config.toml
num_hidden_layers = 20
hidden_size = 96
num_attention_heads = 3
num_key_value_heads = 3
head_dim = 32
intermediate_size = 384
vocab_size = 5288
hidden_act = "relu"
norm = "layernorm"
norm_place = "pre"
norm_eps = 1e-05
positions = "learned"
qk_norm = false
attn_scale = 0.177
bias = "all"
tie_word_embeddings = true
parallel_block = false
init = "normal"
init_std_qkv = 0.053
init_std_o = 0.00838
init_std_up = 0.053
init_std_down = 0.00419
init_out_by_depth = true
optimizer = "soap_variant"
learning_rate = 0.0118
beta1 = 0.95
beta2 = 0.99
weight_decay = 0.022
lr_head = 0.0102
max_grad_norm = 0.5
warmup_steps = 200
schedule = "wsd"
decay_fraction = 0.412
decay_shape = "sqrt"
final_lr_fraction = 0.1
batch_tokens = 32768
max_seq_len = 128
doc_mask = false
train_tokens = 107800000
max_steps = 3290
dataset = "wikipedia_en"
Each number is 128 + 24 x the weight over its row's rms, rounded and kept within 0 to 255. Layers, rows and columns count from 0. The size above them is the row's rms in percent of the matrix's.

# layer 5 MLP down (transposed), 384x96, rms 0.433, rows 234-269, columns 0-95
size [ 85  93  93  91  97  81  92  99  82  84  99  96  90 110  96  95  93  93  98  95  85  87  90  91  90 109 105 105 115  81 113  95  89  74 104 101]
[[102 112 122 105  93 107 142 115 132 119 170  92 114 138  79 144 163 111 119 121 138 120 123 136 176 140 107 137  92 139 141 121 133  86 131 151 133 144  95 128 134 128 106 134 163 111 141 115 166 132 116 122 108 128 125 115 125 164 101 161 110 111 139 113 155 151 124 142 122  97 115 100 139  94 159  98 119 104 141 138 156 120  95 129 164 149 105 123  98  38 130 138 177 164  86 152]
 [114 145 141 136 112 162 119 113 150 136 132 141 136 112 149 120 148 101 139 138  91 167 121 125 109 154 119 149 117 107 123 202 151 141 117 150 160  97 141 133 127 107 138 172 137 154 139 166 166 165 132  66 159 115 116 125 157 116  92 107 113 136 115 106 101 117 181 166 123 127  99 127 135 152 114 127 113 136 135 122 120 136 149 127 150 112  69 143  74 109 166 161  94 122 115 140]
 [106 161  67 115  90 118 118 145 111 102 160 161  91 102 125 114 149 162 152 147 110 144 110  79 117  80 177 140 132 131  73 111 122 126 114  94 105 116 155 123 101 134 119 113 134 128 122 129 145 145 117  93  68 127 128 128 131 137 101 172 110 129 153  99 157 139 140 118 119 134 131 121 122 106 131  63 113 153 138 141 119 134 133 129 128  63  99 124 135 129 140 147 100 137 146 134]
 [ 92 143 109  71 128 134 128 144 132 145 145 105 140 102 125 120 150 159 117 138 139  99 125 107 143 144 114 156 142 143 110 133 196 127 121 138 176 100 151 145 178 143 146  98 130 138 132 100 131 140 128 132 106 109 109 112 126 176 123 134 139  56  90 125 117 101 103 144 142 117 163 119 105 127 137  98 118  97 138 131 156 166 109 149 125 127 144  93 138 142  89 116 168 157 126 186]
 [125 139 104 136 139  83 117 130 118 126 146  88 125 138 115 129  86 125 134 185 171 145 152 149 103 125  94 104  90 149 161 124 139 145 126 147 161 101 147 165 127 130 104 177 127 157 122 142 151 117 179 112 127 156 136 116 113 121 141  72 146 104 156 133  73 158 141  96 175 113 130 126 144 111 135 138 136 133  74 122 142 116 134  95 127  89 107 158 145 157 135 163 120 120 120 139]
 [144 113 122 146 132 140 145 104  99 128 134 131 120 135  91 183 127 134 170 138 145 123  94 154 157 144 146 124 129 168 146 141 126  85 132 105 109 169 147 159 117  83 113 151 112 131  96 117 101 141 112  96 146  96 132 137 109 150 192 140 139  77 138 110 139 124 118 125 108 125 101 144 126 102 130 141 133 149 112 134 112  67 132 143 114 120 138 115  88 131 155 100 103 103 101  54]
 [ 97 148 125 109 150 154 120 134 166  90 150 130 100 119 126 148 134  81 126 162 166 131 135 146 129 146 120 129 120 112 114 134  69 117 159 132 120 114 138 148 153 154 124 123 141 165 104 130 113 107 123 105 114 188 147  66 138 105 117 147 146 131 112 143 103 133 130 174 145 152 107 112 133  84 125  97 132 142  58  94 103 103 116 139 148 108 117 147 121 134  73 121 131 155 117  92]
 [149 110  90 147 128 122 149 142 126 164 119 137 198 126  98 105 107 136 105 136  96 113 142 121 107 130 149 123 165 128 152 100 159 165 113 129 145 114 140 162 109  90 133  77 122 127 159 128 169 119 128 127 133 135 136 131 111 119 130 162 159 128 165 129  84 117 135 161 146 117 152 134 134  92 110  82 102 121  79 159 137 118 122 150 171 194 128 136 119 148  99 157 105 132  97 134]
 [133 144 111 127 136 114 117 176 140 146 136  78 133 104 136 158 152 126 152  72 104 127 112 169 152  92 133  71 118 104 112 141 135 138 123 131 133 147  73  82 180 143 139 159 137  97 124 135 133 130 122 118 129 160 120 134 100 182 118 135  98 131 105 116 122 143 148 152  85 128 127 124 142 107 109 167 112 179 162 124 102 152 123  90 131 100  96 118 141 104 108 118 152 141 107 131]
 [131 133  82 127  84 119 133 134 122 113 134 124 111  88 113 107 125 117 126 181 143 125 144  85 137  89 108 128 135 120 127 144 147  72 127 159  97 124 174  92 134 147 154 126 111 171  97 177 121 178 145 110 128 119 115 127 113 163 167 155 121  96 143  98 141 140 121 125 115 138 163 114 129  80  80 131 144 131 146  83 131 152 134  95 118 112 160 102 142 104 127 116  99 130 132 160]
 [143 185 117 138 118 100 153 141 150 173 160 105 126 131 114  98 135 133 128 107 155 161 131 173 121 133 154 131 156 145  96 112 124  97 116 108 166 127 147 132  97  88 160 176 110 103 101 130 116 112 141 117 127 127 111 113 159 130 100 123  87  90 108 146 145 132 134 111 141 147  88 106 135 145  83  94  84 140 166 114 110 129 110 165 167 135 137 129 161 110 146 159 173 113 110 116]
 [121 130 134 131 132 112 118 114 144 148 128 130  91 145 170 186 132 140 144  98 130 139 127 113 134 184 153  97 112 154  82 127 134 132 127 110 107 130 151 166 118 153 164 134  98 142  93 152 140 149 167  86 117 113 126 101 103 162  98 108 152 113 125 140 143 161 166 118 139 144  90 120 112 128 156 155  87 128 184  94 105 105 124 120 103 119 126 108  83  89 118 108  98 108 100 117]
 [ 98 163 149 103 171 105 114 167 159 137 133 110 105 141 154 140 145 121 157 155 119 119  83 118 135 160  95 160 171 151 119  82 153 159 120  93 117 108 129  76 179 130 100 123 105 130 110 127 123 139 135 138 118 133 109 147 152 133 133 108 130 126 111  99 144 109 113 146 130 105 134 111 170 103 147 114 158  99 140 129 168 132 151 139 120 190 151 137 144 143 110  77  89 126 149 109]
 [131 133 129 109 123  95 157 131  93  90 133 126 122 117 113 158 176 142 131 102 169 134 156 148 143 183  71 112 109 133 118 143 180 119 125 121 117 110 109 175 137 140 108  99 136 114 145 111 130  91  93 155 134 125 171 166 119 164 130 124 126 108 115 158 118 153  80 127 135 122 144  95  91 134 113 161 146 161 163 147 116 134  84  96 150 122 161  99 141 112 131 101 111 121 113 144]
 [128 140 116 154  61  83 148 119 139 169 138 151 169 176 171 101 144 117 102 136 152 121 123 132 133 131 134 131 131 121 111 108 155 159 124 143 150 135 112 104 122 144  97 137 118 119 132  82 116 103 136 107  98 122 169 141  99 138 120 168 106 152  87 149  88 144  97  99  94 138  95 126 106 111 124 158 126  89 142 144 102 117  93 117 172 120 127 101 123  99  99 154 146 143 107 163]
 [109 141 116 139 129  95 153 150 173 122 123 148  98 107 108  90 124 129 111 140 161  97 120 128 159 118 134 107 110 124 200 142 128  73 126  64 134 139 134 120  98 143 136 109 130 156 105 142 132  89 135 141 100 126 113 138 166 109 102  97 129 117 130 120 139 105 131 116 108 124 129 183 112 168 125 152 109 154 147 110 182 133 103  89 139 186 125 132 118  98 102 139 148 101 121 119]
 [104  81 127 157  95 105 103 144 124 136  96 191 125 170 194 156 103 103 108 147 109 125 110 130 107  86 127  83 117 156 174 103 166 136  97  92 144 130 142  80 123 130 157 107 108 145 132 139 138 154 167 140 134 159 104 159 108 118 120 145 131 117 154 108 137 137 133 112 138 143 120 140 135 145 146 108 132 152 116 141 166 126 129 115 139  95 119 143  97 111  85 148 146 106 111 139]
 [121 136 109 139 115 113 132 132 129 155  98 101 161 107 157 154 134 158 119 135 108 117 140 138 160 119 105 149 148 154 110 148 139 123 110 117  86 156 124 117 125 130 132 155 149 136 127 164 185 128 114 131  96 175 112 107 104 101 155 192 108 139  72 133 153 122 112 102  99 131  95 161 197 120 104 155 147 171 123 138 159 112 118 154 154 120 127 114  96 105 113 139 162 141  96 133]
 [146 190 124  96 127 125 149 148 145 144 140 129  71  88 136 165 103 142 117  89 133 105  97 134 137 102 164 157 175 143 110 145 134 160 133 131 131  86 114 101 122 115 128 106 128 122 118 123 165  69  99 167 138  83 159 139 118 156 134  92 131 137 138 128 120 125 115 142 153 105 127 119 109 124 126  90  98 130 148 141 140 103  85 162 128 120 111 159 160 176 139 146 147 108 122 117]
 [ 83  89 134 104 110  81 110 161 154 127 180 106 118  93 138 108 136 112 108 125 148  96 119 104 137 112 122 155 171 113 131 130 160 150 114 165 130 127 144 113 131 125 147 188 145  75 135 121 124 119 109 109 114 144 117 104 128 164 102 102 154 121 131 120 107 136 123 144 124 114 121  86 117 118 114 162 158 100 127  83 106  98 145 127 121 141 176 162 106  88 149 153 134  87 113 100]
 [101 125 118  95 129 125 142 131  87 148 128 157 131 105 107 173  99 148 101 107 130 138  91 103 121 133 101 123  71 166  82 107  93 126 136 156 151 126 123  99 147 142 130 150 157 154 108 163  93 107 101 120  86 107 131 152 108 185 159 113 118 159 113 118 108 126 143 139 120  78 120 109 144 145 146 140 172 141  87  91 128  86 119 151 117 111 134 121  97 129 100 120 124 131 137 103]
 [110  88 160 177 110  88 146 134 134 113 114 111 147 124 145 143  78 125 126 128 105 115 130  78 118 127 132 129 143 145 168 165 143 113 105 116 153 124 104  98  76 148 119 110 115 102 140 140 126 100 163 130  90  99  96 105  95 147 123 142 108 135 108 112 153  95 132 120 118  83 116  93 112 113 151 117 153 138 175 115 157 112 110 167 146 120 131 103 126  92 131 133 118  91  67 124]
 [171 140 129 161 124 120 111  69 144 122 163 110 131 120 144 129 109 107 146 108 142 121  88 137 159 138 191 107 147 172  84 135  96 141 119  85 106 129 153 136 120  74 135  90 138 105 166 131 104 127 116 132  98 134 169 123 100 108 162 122 150 117  75 123 157 149 135 162 150 121 109 111 120 135  95 123 129 136 141 136 114 112 167 132  92 168 107 109 162 125 136 142 109 140 120 143]
 [ 70 147 124 148 107 138 162 164 138 115 146 139 121 118  70 131 116 139 137 147 131  59 146 122 130 127 147  87 132 121 104  98  75 130 144 127 152 118  91 150  98 160 161 103 123 141 152 114 124 113 115 140 102 149 155 155 126  91 156 129 147 112 124  94 111 117 135 103 113  98 120 120 113 112 154 120 104 118 129 116 121 104 128 161  69 123  70 128 165 103 125 124 142 173 128 118]
 [126 195 123 127 128 164 135 106 185 131 126 189 106 137 136 159 139 164 120 141 134 151 139 153 129 159 143 159 149 139 138 125 147 148  99 119 113 155 128 115 138 131 156 130 144  94 125 120  98 132 140 127 143 111 179 139 103 163 108 137 194 152 172 127 141 127 129 113 174 123 102 126 131 128 177 142 139 164 163 149 123 114 117 123 145  98 124  96 134 125 123 160 130  81 137  99]
 [155  98 162 184 130 159 170  92  87 154  94  91 149  89 115 136  99 139 152 144  95 153 173 110 146 123 113 126 125 132 106 122 116 140  76 141  80 108 107 154 130  90 156 165 115 112 161 115 102 135 121 166 125 126 129 128 150 126 122 102 138 139 130 161 113  92 103 144 129 141 128 154 128 127 133 123  98 116 122  98  78 103 132  93 121 173 154 150 143 129 127 134 126  99 125 143]
 [126 102 103 101 143  84 122 162 143 139 127 108  84 115 141 129 163 127 101 106  98 140 153 119 133 119 134 186 123 137 129  98 166 109 139 119 141 118 129 145 120 121 127 138 147 103 141 146 129 115 151  86 162 135 124 163 129 123 112 131 114  97  74 144 128  99 134 107  78 138  99 150  89 114  86 124 147  92 139 126 124  78 127 148 149 163 135 116 147  78 177 103 174 115 100 139]
 [115 199 118 113 100  99 132 112 141  91 145 152 122 127 132 112 114 122 171 136  86 134 118 113 119 147 126 136 137 119 122 164 141 142  98 138 110 112 136 122 112 132 124 133 155  81 134 159 129 103 137 110 117 138 143 123 169 188 131 109  97 151 131 147 132 100 153 148  80  94 183 102  90 117 116 132 111 117 148 123 151 191 144 136 136 109 140 136 116 121 113  90 136  65 144 142]
 [ 75 133 128 127 150 165  94 142 120 102 137 116 110 105 133 145 100 125 131 150 103 109 133 164 145 166  67 170 171 130  94 111 113 116  97 158 111 159 126 127 128 132 126 123 112  74 165 113  85 129 187 133  95 138 123  97 148 171  98 158 127  91 126 118  83 102 114 175 116 123 102 122 142  96 107 152 130 124 148 129 136 104 109 115 138 115 131 141 132 140 143 133 134 124 136 156]
 [ 88 112 108 118 130 125 153 132 175 114 128 109 135 129 129 136 133 124 145 118 143 136 130 134 121 155 150 144 118 167 109 130 145  63 103 118  88 156 121 130 100 110  71  63 113 162 131 148 149 123 108  94 110  93 163 126 137 104 113 122 152 126 126 122 122 120  93 110 115 117 160 106 116 170 137 120 142 104 112 106 102 105 139  62 113 123 150 117 116 161 167 153 166 122 145  83]
 [137 116 160 126 134 101 121 116 117 173 120 176 128 115  94 123 139 126 136 183 102 143 144 114 152  77 113 169 132 118 104 124  90 190 136 103 107 152 104 126 124 142  89 112 167 104 131 107 125  99  58 162 129  90 161 121 139 125 150 137 108 134 147 122 139 127 141 144 117 116 136 116 170 107 172 111 132 151  95 116 141 158 125 110 142 156  93 120 131 168 128 137 111 112 108 113]
 [117 141 118 132 104 107 155 147 144  89 113 109 106 142 120 169 105 135 145 164 122 142 136 131  97 133 169  92 109 167 121 134 146 170 135 127 127 177 120 136 109 129 153 129 132  77 125 123 137 152 174 151 124 150 124  95 146  81 125 161 178 115 149 141 137  83 152 102 131 104 100 126  53 151  79 134 135 106 117 113 100 137 145 115 114 132 132 143 109 142 180 129 136 112 139 133]
 [104 133 113 115 132  95  74 127 103 150 119 135  99 124 184 144 151 102 112 118 174  95 130  79 106 126 123 111 120 140 102 164 110 124 163 107 166 123 135 119 114 145 112 173 186 160  84 142 111 123 109 114 131 130 121 118 135 141 116  87 144 132 161 153 129 137 116 120 119 135 119 105 113 135  85 121 138 171 150 122 109 133 134 104 171 149 106 140 137 148 100  59 124 142 131 158]
 [ 85  93 145 112 138 103 133 110 174 128 130 132 108  91 122 111 133 123 142  96 132 101 127 150 130 123 164 149  96 115 139  99 122 123 123 150 130 118 174 141 132 147 107 135  91 164 141 131 120 138 128 122 149 146 120 101 112 161 111 122 119 151 160 193 118 165 122 118 156 136 118 144 165 148 151  66 154  77 139 100 159 136 128 113  63 157 162 138 146  99 123 137 137 158 132 160]
 [ 86 112  79 136 127 147 177  81 163 164 150 155 168 120 150  84 140 118  98 168 100 129 102 138 115 110 101 129 143 159 116 175 148 117 119 124 148 151 151 157 134 157 105 130 142 108 121 128  94 121 139 150 120  89 155 119 134 119 144 124  98 131 144 130 125 122 151 129 147 125 110 127 181 105 157 141 119 144 175 124 117 112 146 124 195  99 104 123 111 128 113  89 155 135 116 154]
 [117 118  78 105 162 104 132 144 184 127 164  94 158 164 126 133 147 175 135 130 136 115 143 145 143 116 116 128 105 127 199 112 138 155 136 112 130 116  94 113 136 136 141 154 131 153 126 129 132  75 107 122 116 152 103 102 108 137 138 132 111 109 128 146 120 166 147 121  84 147 124 168 129 162 102 116  97  98  86 163 113 122 139 105 170 135 143 134 126 137 101 156 145  88 102  91]]
# layer 5 MLP up, 384x96, rms 0.476, rows 235-270, columns 0-95
size [108  78  91  82 103  93  85  87  95  87  98 105 100 102 108  98  89  83 115 104  98 101  81  96 111 102  96 109 102  93 101 108  83 109 115 120]
[[190 172 105 106 154 158 121 146 144 134  96  98 102 137 108 157 128 116 103 150 131 152 121 122 141 144 144 155  81  90 176 106 109 131 139  81 121 154 133 118 150  97 122 135 105 128 136 114 141 147 144 167 100  99 141 159 130 129 146 135 114 113 136 141 136 107 131 134 153 167  91 126 115 106 201 130 106 139 148 130 134 145 139 133 160  99 103 103 139 120  74 112 124 108 122  82]
 [111  65 144 115 162 121 154 137 131 132 104 111 124 141 134 154 131  81 110 133 105 116 137 116 170 111 135 148 126 154 121 104 130 134 136 135 111 116  90  88 137 174 161 109 142 123 120  86 126  99 132 142 189  86 160 136 151 106  60 125 153 176 132 154 106 146 134 172 151  88 120 146 136 140 132 119 148 165 152 153 127 118 142 139 118 136 128 124 155 124 158 135  99 144  92 141]
 [147 111 146 114 112 107 147 133 117 153  76 102  73 150 181 133 103 123 139 133 146  89 147 131 103 101 149 118 133  82 156 139  79 109 103 146 134 117 124 128 128 131 162 101 117 145 142 120  78 149  90 108 124 167 151 155 126 123 135 143 104 152 149 137 126 101 127 144  89 128 127 111 146 176 144 102 157 135 143  99 103 122 138 180 131 165 159 176 149 124 126 118 140 100 114 109]
 [ 92 125  99  86 112 115 151 152 167 122 130 158 130 157 114 123 102 119 121 109 169 176 144 143 145 101 137 147  96 121  90 124 130 133 121 105 112 119 121 128  77 127 142 131 163 113 121 108 138 132 174 151  97 116 154 142 159 101 113 104 134 147 150 130 155 121 144 127 142  83 147 128 167 160 109 141 177 149 129 143  81 130 135 136 158 145 104 120 112 167 111  76 180 134 155 153]
 [139 151 131 186 129 126 142 110 118 135 118 170 103 143 108  71 129 138 148 103 122 134 140 106 160 113 130 138 134 155 117 143 122 138  92 141 125  91 114 108 180 170 149 113 122 119 144  89 112 127 156 117 160  94 116 149 155  89  94 113 117 123 139 129 120  90 131 108 137 142 162 151 116 138 113  84  83 128  78  86 169 161 111 116 120 143 154 133 148 128 135  85 145 162 142  98]
 [187 117 146 137 129 169 144 120 137 156  91 146 147 110  96 126 155 117 111 119 137 127 137 122  95 118 169 140 135  94 157 132 138 126  95 134 131 151 182 127 130 114 134  92 126 125 121  71 121 123  71 149 134 126 167  93 101 138 100 180  81 143 104 118 138 133 150 147 123 148 103 134 134  71 125 155 104 138 123 149 155 164 119 144 100 128 139 107  86 125 100 132 131 107 154 149]
 [134 147 146 118 120 137  95 119 170 102 108 120 109 124 146 100 146 113 112 138 157 173  90 130 112 128 145 109 143 130  82 142  99  82 117 112  97 130 146 124 118 160 129 133 137 149 146 115 162 153  74 149 142 109 141 148 128 107 121 118  89 112 108 169 113  79 124 155 113 140 134  99 105 142 128 149 182 111 143 116 127 113 136 124  77 113 125 171 182 149 111 136 154  95 167 162]
 [162 119 121 130 109 121 109 139  92 130 154 132 113 124 146  80  88 119 130 193 110 115 152 148 107 110 105 123 137 170 101 132  79  92 125 181  78 144 108 162  75 143 127 119 126 120 118 163 133 113 131 145 101 128 145 124 135 126 160 141 164 117 142 125 127 156 126 135 144 129 136 123 116 123 134 128 159  91 152  82 154  89 152 147  98 134 135 123 124 166 183 159 113 110 149 142]
 [130 175  84 156 117 130 138  82 110 126 139 153 113 132 136 124 131 158 165 132 143 113 138 144 136 147 146  59 166 110 102 134 105 128 123 101 105  59 129 124 165 188 142 149 109 164 113 129 130 137 118 147  95 118 106  93  98 157 146 103 117 150 146 136 123 123 118 109 137 161 136 141 136 106 141 114 144 102 144 152 110 121 127 186 118 150 145 123 148 142 113 107 162 105 105  89]
 [ 96 136 131 134 139 178 145  84 127 104 126 151 157 164  68 109  88 103 138  75 147 120 123 135 102 138 109  96 135 117 172  97  86 130 131 121 107 146 149 136 149 154 124 146 127 149 109 110 122 139 129 125  99 135 126 116  82 124  66 132  91 134 128 106 143 144 142 155 133 134 152 117 103  96 166 147 139  92 114 118 156 152 135 123 139 160 141 164 136  82 118 101 153 138  93 136]
 [115  66 111 164 112  88  91  76 140 138 106 149 138 135 151  91 128 139  89 148 140 140 104 106 154 136 141 110 138 121 169 144 134 137 158 107 119 130 138 161 197 127 136 131 133 102 133 114 135  92  99  69 108  92 141 136 117 122 170 146 127 158 128 183 107  98 135 141 167 120 128 126 130 153 119 112 133 110 117  99 108 113 147 112 100 138 159 126 141 102 157 119 128 152 109 114]
 [142 151 118 148 104 147 111 117  95 130 118 143  96 145 118 141 115 143 121 171 143 117 143 146 134  97 136  95 116 132 137 168 120  79 136 163 142 118  90 170  92 113 188 140 185 156 137 104 132 119  96 150 132 135 102 142 118 157 151 146 123  91 173 139 112 107 133  77 110 142 121 135  66 150 111 139 100 130 102 126 106 115 131 149  95  72 111 132 128 109 113 135 145 144 149 131]
 [143 152  92 140 127 187  71 116 105  78  87 114 138 116 187 117 119  99 185 126 125  98 132 124 116 106 140 138 150 106 144 153 105 128 108 118 122 112 125 118 152 142  94  97  88 117 100 143  89 167 149 156 121  99 154 130 117 115 150 114 128 128  98 153 173 136 112 103 120 147 144 121 154 152 126 143 100 159 135 132 155 144 153 116 106  99 155 157 147 122 142 115 114 129 160 154]
 [153 171 114 150 129 158  97 109 149 116 117 104 103 128 118 131 101 155 154 126 108 108 103 141 113 107 142 120 170  89 175  82 142 129 132 115 109 112 152 112 134 143 101 124  85 194 136 139 135 136 132  90 112 162 162 116 115  96  90 156 116 159 127 126 169 107 109 147 121 183 147  96  96 139 102 145 149 117 165 136 108 147 154 103 125 136 135 108 165 106 147 163 133 132 123 124]
 [151 112 157 129 135 148 136 102 144 131  95 153 100  89 145 144 108 112 128 160 135 141 103 162 144 175 161 120 112 110 114 154 128 132  71 182 130 114 101 128 170  96  94 151 110 114 114 120 111 133 172 111 118 140 181  96 125 107 122 156 172 144 134 120 154 146 146 113 127 101 147  94 121 120 113 134 126 126  91 101 117 140 157 100  83  92 136 115 143  74 133 108 129 116 146 154]
 [122 140 106  98 154 104 117 149 128 108 144 152 161 163 161 127  91 131 131  99 178 107 157 160 179 162  92 119 142 136 135 123 118 144 172 142 113 119 114 143 101 144 108 141 166 119 107  82 108 152 133 107  99 150 105 138 127 134  66 140 124 102  76 144 145 158 151 154 126 127 148 132 121 126 147 100 137 113 101 146 121 105 117 128 117  66 119 119 155 118 156 113 120 180 123 115]
 [143 194 117 116 150 131 130 107 107 137 107 150 164 143 138 136 156 164  68 149 137 104 118 137 113 107 129  99 140 119 116 141 117 140 128 126 102 134 118  95 183 154 140 137 137 127  93 126 150  90 109 149 133 128  82 115 130 138 116 113 107 108 157 105 152 127 105  95 101 130 117 152 175 154 130 149  99 104 152 129 116 113 146 109 132 147 129 149  78 179 108  59 119 121 128 154]
 [ 94 113 152  56 140 135 173 101  75 128 146 144 108 106 140 133 121 121 149 148 158 156 127 113 138  89 126 131 148 123 162 124 108 137 119 100 118 125 132  95 137 142 150 136 126 145 112 107 154 109 139 170 147 126 142 163 140 189 130 135 160 121 173  75 122 124 135 143 130 150 140 122 108  96 106 131 131  85 121 164 115 177 112 124 155 158  94 162 143 140  97  98 126 111 139 115]
 [115 158 136 132 109 128 130 111  96 121 106 171 117 128 118  93 124  99 136 159 144 164 157  99 152 118 170 154 126  80 123 162 120 105 166 172  96 125 142 123 101 166 115  73  88 119 138 111 157 118 128 113 168 134 129 111 146 127  98 103 117 111 105 149 120 106 100 129 126  85 156 132 149 138 116  90 141 144 150 139 146 152  95 131  94 109 168 127 141  92 119 108 187 139 134 146]
 [142 124 132 112  87 136 113 126 120 111 121 108 103 148 144 109 106  74 133 101 179 164 152 121 120 102 118 155 153 121 150  99 138 125 120 119  94 132 116 102 137 125  93 114  92 139 155  74 166 150 147 147 137 106 111 129 129  85 119 125 133 118 134 125 175 119 118 150 160  99 108 106  66 133 128 156 122 137 125 125 135 109 164 163 130 124 197 179 134 154 112 132 110 155 122 100]
 [145 138 172  96 131 146 121  90 118 167  81  85  97 100 121 116 129 139 119 126 114 104 125 127 159 124 177 136 149 138  88 181  97 136 120  95 149 119 108  96 112 151 155 160  99 146 142 124 161 135 124 135 129 135 119 167 114 125 153 153 134  88 113 140 122 128 123 142 123  71 160 154 103 117 123 126 157  91 104 139 108 148 132 119 117 169 113 113 168 134 187 119 136  97 108 133]
 [136 144 137  96 125  84 153 136  82 128  63 114 122 192 116 163 156 165 155 186 102 124 122 110 152 155  93 128 134 129 112 119 111 129 142 150 163 124 115 142 131 146 128 110 135 150  98  74 156 132 127 103 137 128 157 113 141 127 132 145 129 141 148 148  93 149 134  85 132 131 113 151 155 115 143 150 149 139 124 100 142 155  76  87 112  92 113 140 135 133 105 127  90 100 127 120]
 [131 124 150 106 121 167 115 170 130 118 138 152 131 114 116 132 108 153 152 147 163 106 134 115 157 134 117 161 142  88  80 103 157 140 140 147 123 134 134 132 139 185 113 130 126 166 125 127 148 111 123 129 144 118  96 118 140 110 186  92 126 146 130  83 136  99 101  93 117 103 149  94 115 177  94 123 144 100 122 123  91 154 121 169 130 144 193 112 115  86 121 103 132 136 122  91]
 [140 139 129 124 149 130 155 176 118 132 137  93 104 166 125 145 141 157 122 116 117  81  97 138 194 165 122 123 144 144 112 140 135 129 169 114 181 105 130 148 133 126 120 156 126 159 103 113 121 123 137 127 119 110 106 139 110 112  92 106 150  73 127 129 140 164  73 135 107 135 153 105  96 170 103 156 160 133 105 138 180 131 132 145  80 124 134 146  91 107 156 112 132 132 123 113]
 [166 135 141 137 116 109 131 146 189 120  98 122 117 127 135 104 138 140 119 105 131 141 138 118 128 130 134 127 130 104 153 169  95 135 151 126  99 112  94 100  70 128  99 149 152  71 185 100 104 113  96 140 108 163 130 117 126  72 163 128 129 140  68 149 136 148 108 114 116 128 122 121 141 151 104 140 115 145 110 125 124 107 111 122 119 188 165 146  99 130 162 133 154 123  94 111]
 [101 139 144  98 173 165 135  99 151 102 124 110 139 130 118 157 144 167 137 126 121 160 129 130 118 153 124  75  83 130  96 167 145 179 127 138 112 166 143 132 145 112 119 103 101 116 165 116  96 126 104 133 147  87 111  87 149 143 141 108 167  86 157 102 113 134 133 120 144 127  95 136 141  88 145 143 123 130 142 123 154 123 153 156  78 131 104 155 140 100 169 110 119 125 161 154]
 [120  92 158 131  90  97 165 153 120  95 127 153 124 109 127 139 103 105 193 104  87 157 112 145 148 147 120 134 105 137 126 132 113 120  92 111 120 128 124 153 147 147 144 161 189  98 113 114 127 134 170 158  86 198 159 141 104 109 141 137 128 121  84 109 159 150 138 162 104 140 146  94 114 116 138 114 118 107 132 103 149 141 121 125 139 144 162 112 122 144 131 110 170 124 109 145]
 [180 156 137 120 161 123  97 134 117 156 133 156 107 151 130 107 102 114 130 130 115 157 122 134 148  89 135 139 102 160 168 158 103 135 120 117  86 112 104 123 118 122 128 115  94 143 144 114 123 153 104 153 155 137 147 100  92 128 178 114 177 129  69 128 104 133 137 138 115 114 135 103 145 117 133  78 123 184 124 130  94 161 131 152 126 136 146 119 107 113 112 143 111 138 141 205]
 [118 130 103 140 149 132 101 136 115 152  93 138 123 121 139 119 112 127 144 151 141 118 160 109 152 131 136 104 122 139 176  70 112 146 190 116 166 110 164 143 127 146 117 141 115 137  89 139 111 124 123 124 154 142 131 143 113  81 109 131 122 134 131 136 155 151  83  79 130 144 133 137  94 137 192 174 123 128 132 109 123 141 142 139  99 147 100 151 108 170 112  71 133 150  87  90]
 [103 120 136 155 138 100 139 138 143 119 152 147 171 111 135 138 126 164 123 160 119 126 123 117 103 141  99 132 130 114 125 161 149 133 104 181 113 157 127 141 107 122 103 127 145 115 122  79 144  98 111 212 116 161 143  68 139 106 121  80  83 119 181 146 127 162 127 131 113 110 123 124 157 134 143 138 146 116  90  93  94 136 131 113 142 115 123 116 140 125 143 144  98 129  94  82]
 [126  89 103 132 142 163 108 114 107 118 108 136 148 135 176 115 131 159  92 124 143  94 119 121 126 165 132 178 138 117 137 125 121 165  92 116 111 169  98 130 126 116 144 132 145 104 133 110  77 104 126 150 124  80 115 130 135 151 140 122  97 134 184 130 136 124 160 162 115 161 152 121 116 113 137 175 106 104 144 124  60 174 129 143 145 137 127 160 133 146  92 153 100 124 135 160]
 [141 125 134 145 123 153 145 139 138 132 126 139 108 128 102  80 129 154 124 109  89 128 107 150 161 147 174 137 157 119 101 114 144 126  99 164  90 116 132 144 123 119 105 103  54 111 154 119 150 150 148 164 115 115 127 146 133 120 148 155 119 110 140 106 111  95 141 107 183 189 128 130 151 121 174 121  97  66 130 151 121 130 113 165 130 125 128 121  79  96 133 154 139 112 118 150]
 [151 134  78 145 154 153 136 139 105 111  99 107 118  70 145 111  72 125 132  99 108 119 112  71 130 108 148  87 122 101 129 153 137 123 156 142 106 131 109 166 115 130 136 124 181 125 135 129 131 146  91 155 127 134 140 130 139 147 131 108 151 148 124  73 151  89 129 146 152 152 123 134 154 111 110 219 116 159 159 152 102 139 124 119 115 115 129 105 112 137 137 140 124 129 132 103]
 [165 157 107 129 178 113 148 102 107 106 141 161 142 122 147 167 114 159  87 109  98 125 114 148 134 177 105 133 133 103 127  88 137  93 101 142 117 164 126 162 175 128 130 151 126 127 140 110 122 109 131 120 123 164 104 145 134 126 135 135 159 159 132  89 149 105 142 125 140 143 169  86 148 157 180  83 106  98 139  99 119 121 154 127 131 121 125 160 105 121 112 150 119 145 166  85]
 [113 156 108 158 153 160 159 173 152 132  99 112 136 134 141 115 130 150  96  93 155 127  96 126 144 146 127 162 174 133 143 120 132 125 128 128 170 116  59 111 155 129 118 155 160 135  92 139 148 148 115 105 133 146 121  97 117 116 139  99 152 123 160 144 174 120 144 143  96 145 135 109  72 137 145 138 101 121 120 152 148 118 137  94  67 141  95 126 112 129  95 149 126 114 109  80]
 [190 129 114 133  84 122 177 125  80 153 111 114 158 111 126 122  98 145 119 142 150 133 119 135 127 102 110 147 108 136 143 153 130 135  90 167 107  95 124 110 127 143 124 135 144 149 132 137 120 137 151 130 110 107 179 159 101 134 114 133 119 127 145 139 120 161 150  67 129 129 125  99 113 138 165 144  85 130  69 142 105 172 114 120 108 146  79  95 121 134 167 103 107 157 139 156]]